Each number is 128 + 32 x the weight over its row's rms, rounded and kept within 0 to 255. Layers, rows and columns count from 0. Numbers have three digits each. The size before them is the row's rms in percent of the matrix's.

# layer 3 MLP up, 192x96, rms 0.186, rows 64-120, columns 48-95
102:115151130116097123156151097102124139143103135161127109131143129191167174151165169088123120112087156179151085126122114110150151202129073135117183
102:090089125180118101121102165104117115137122102104125078149136097136057116092135133095102184089093056060099160091153152102086137149117083149130221
086:208167169103127066092138102124136089126139103141111135109058152128176098104139149134158149133113160147109122155126124140068082116123201169139117
079:092101127128222130176148122174143138129148193202092131130126143122135052106144146191170141120133084143150132137103174143146089104094153149122144
111:122101132137138116167107072153106118070154132106177133144127093186153119108080171142129086154085181166172205220077099122118132137125103151082115
105:144121127095174170149071170043090144168176043173125114133097191146101155105156098094194164154155157117092160183118137151089139151154089111112139
098:091123135125095120125125172064127144133113110172145124124105171146087083107081101095097172155078106072166123141224148103173103114132122066143129
091:133130145144141122162118092137133074124188120117191089084104155180049116068142115119112117157122116136120186139087140190186114178122148117178072
075:135105097132085075174133100096150099153119125104173131156141178124189158064112138169078108141113093178107083098129146141167176104127160131140131
088:159155133151082160156093132134140180122154121160121144122122141166187139175100147092114104154121135081151125124140043142171125101091052160158088
083:099152073078080141138163114092098173071122085108147078124104102106185129145096153134087169151147113164134181165148098134054141133192161138064157
092:176087151128137161115077125153171155170104104151152117163104181156117150129146143169085092193129129069075123127115102116091086131083047143081125
123:168145168123167138082199167140150178100114135106168114124145172177158112134139048096152080157169101147161120174097167154089127097220093100111108
085:114117162184141128099123159109113167137122084106124115131140105102177145164114155144098114131177142104092166133108120211118160120135148114151138
112:115183157142077112179136108105121119111120163148114195160124100111159146081145113138142090142153128172122158149077088150156177106124162062137175
063:075135142098109087133147126107168104063157125118109120114167123178106117153072166112177084143146141129200111137201166131169124165144158162163099
084:138099093208157097109106133111109131116123090158148133134161113112060123123109115117183125173121118152113136156129132113147082104131106113165109
094:093179148087141137139159192147088221182115138192086081087184155085122193165110106093140103105148150087111187140078117115144109067153131073116130
083:094126144114115144132155155097083095111119095150114143143102196143163155105183126118128156067114113176093178113112103119176145114138171102117196
110:116152142168155171138194101077145172158103132143123130140103156107129147125098124153127181139130208137081171139143163102089143174085151135122120
097:185077163125111132145158167058106136152150087156119092150036159146080089118129082104126109099127089096138164098160114124083101123172086116108140
096:108150150113130144125133156148166194102098165187140152113143114166146169112111177157128173095094160074165119148105164153127165125127086134090129
095:164113121091140114215082137155155067122113118166165107135193111198187106109137095133136115160135179156160102150155133128093132112129124110088179
100:126106117113220168124143119107102188126112123209119194086148107149136162081126121050143184117098137155114204109145098139129133107095126147124114
094:109097147125128131120181098126161082126089122072072118131099185085073108138143119115049143100131119173104165133148112113088087147114145141091165
097:161163102196160174152176100078107101126147129127110111078097146137142090109127127153173106162126159193078122129158131145115113166096190125164118
114:120188083116139163117058082161130102161143119077188126119104163132129141180121112118156068148154115139126153148078120151116132162203076145173107
101:088095110127132098144121107118126122141154176154121131148130164105062166106133117149041135076089138112142085120151127111144087094130106143092110
107:130070100187114112115154155095145071126060110152149151145165184128065076121164134123072149143132164094098184118160160100160118105134153151148177
111:150112095177156095058081133184196131095117090161095074148078051167154094107095170130200142116139095068142145142138159077109124179131143102098149
094:171197106195160117109079078121096133142187140136132123103077150104134154112120098127118166075106137117092122124150096134136144185048181141100149
098:109153136069154153134161092108196125139105097116165082156134141122145101134129096083077143125103090115179144175135102135194119094087073154109161
111:137044160128139168165150106121082204138164104133166125107104135170174119181108091095125132183109156123130106091114096137156158102076075118107136
096:086114152156150127116136098103142108129146141114134173087164097120132161192137185222095162108110153095075108094096124132137107138064148133165085
113:132148129126106136163131104146125032103154136159092160148093167141118121102206162154151116054097165106104098112102094142136106125053109082136116
104:193161078114153124175152095085139098084177103113105141117155091093104138076160089142120159100071109061117093109127136177089122194124155131087119
106:152168082179093125110115115038128121142126138079134152107144100129026112069128108122148070125097131146068162182152094171121139143153117181103095
102:135125081101149150134154119185085135161103100153133176048119130147201148104158113136113149088090156119201170180129108138120138137105140111142150
101:069178136161141084103071101196115134137165160157136132168092107136149153174125126168114110135167132157132127140098135053158160124087064106140096
086:138123106125137165126089114166152135131162051083106090175137130161166133131148085089099132129120173122151177120097226174126166148144173156122099
093:127124110125198152104149142109152123187146140098142112157072066118203100076113108097134165137084103126188146124114120149100123179082075110060127
111:177076100154098150131095084152164103118156163133169166140138127122131147179158137127106190082121128157151113126135111098149126161120115133108149
104:175095162098089108147112146082146128108132175137107109118128160172125159116139059163099099113197069099118120090127112106072105139180118185108164
012:092113156122174127143096145071152105107111153050149114127117131062120167087118123095105127135109114076114100167161093189134145068060179134122084
104:145135089120088108109124067192112200175149112113128190160146144158105170108101170166120145153161163180132098107113096121124083114104176091153171
097:089108174081114128107131094119168157148133112144136101131150140172135094152125148141084198090101173123107130109149097104121150061140165159104137
107:131145129147100184162169129115122191185109149090069120145162141108130109104135169111170136064108089158127072123162152128114101089117131149118123
110:155121091148189137148100108129082118182115103163119123058169140108206120108130107098140164137079105119071122110101105149084127114222105141094130
124:187078160126167145074153146135094128088084142170097160160108129144130137121089116118159096120168122111121070060086095120066117144071145095123120
123:181144148120179131186193132146151131124133092146195136135162138127124140141073117138137109136138133125142159130131107163143151191116149130085172
094:079111139128110108071096151158118160114128194144132116137079154156116105097159184188189112142132118176124125097156168142198114148066167179133163
107:162150133144160133142152168126134113156088131102066112187109124109068152085159124144114156136173130173181133108131074131090094107178201225131120
104:153104126179141160134110107108154111086120135107099189072117128173068105139134123114084154103121181120155167162165124125179084136029099105167133
106:123138136105139106095142097114123134151125124097170087118145188098086169139173137132116196128138132168084111056095099093127127162053118165088181
107:120125131124133114130168166174167106114139141069121145132082175128133141150132101196150170100133128136112115142113076172091134141134164124137114
118:152123136161114174097119076082125182136168152098079095099184118098149119158151149092114131105117196185092142105094206113078092127147114150159123
082:100148145126154145147094184182096113176070158115128125028133098161121133109141107151117131147145086125136101131160194086103173050162087128196075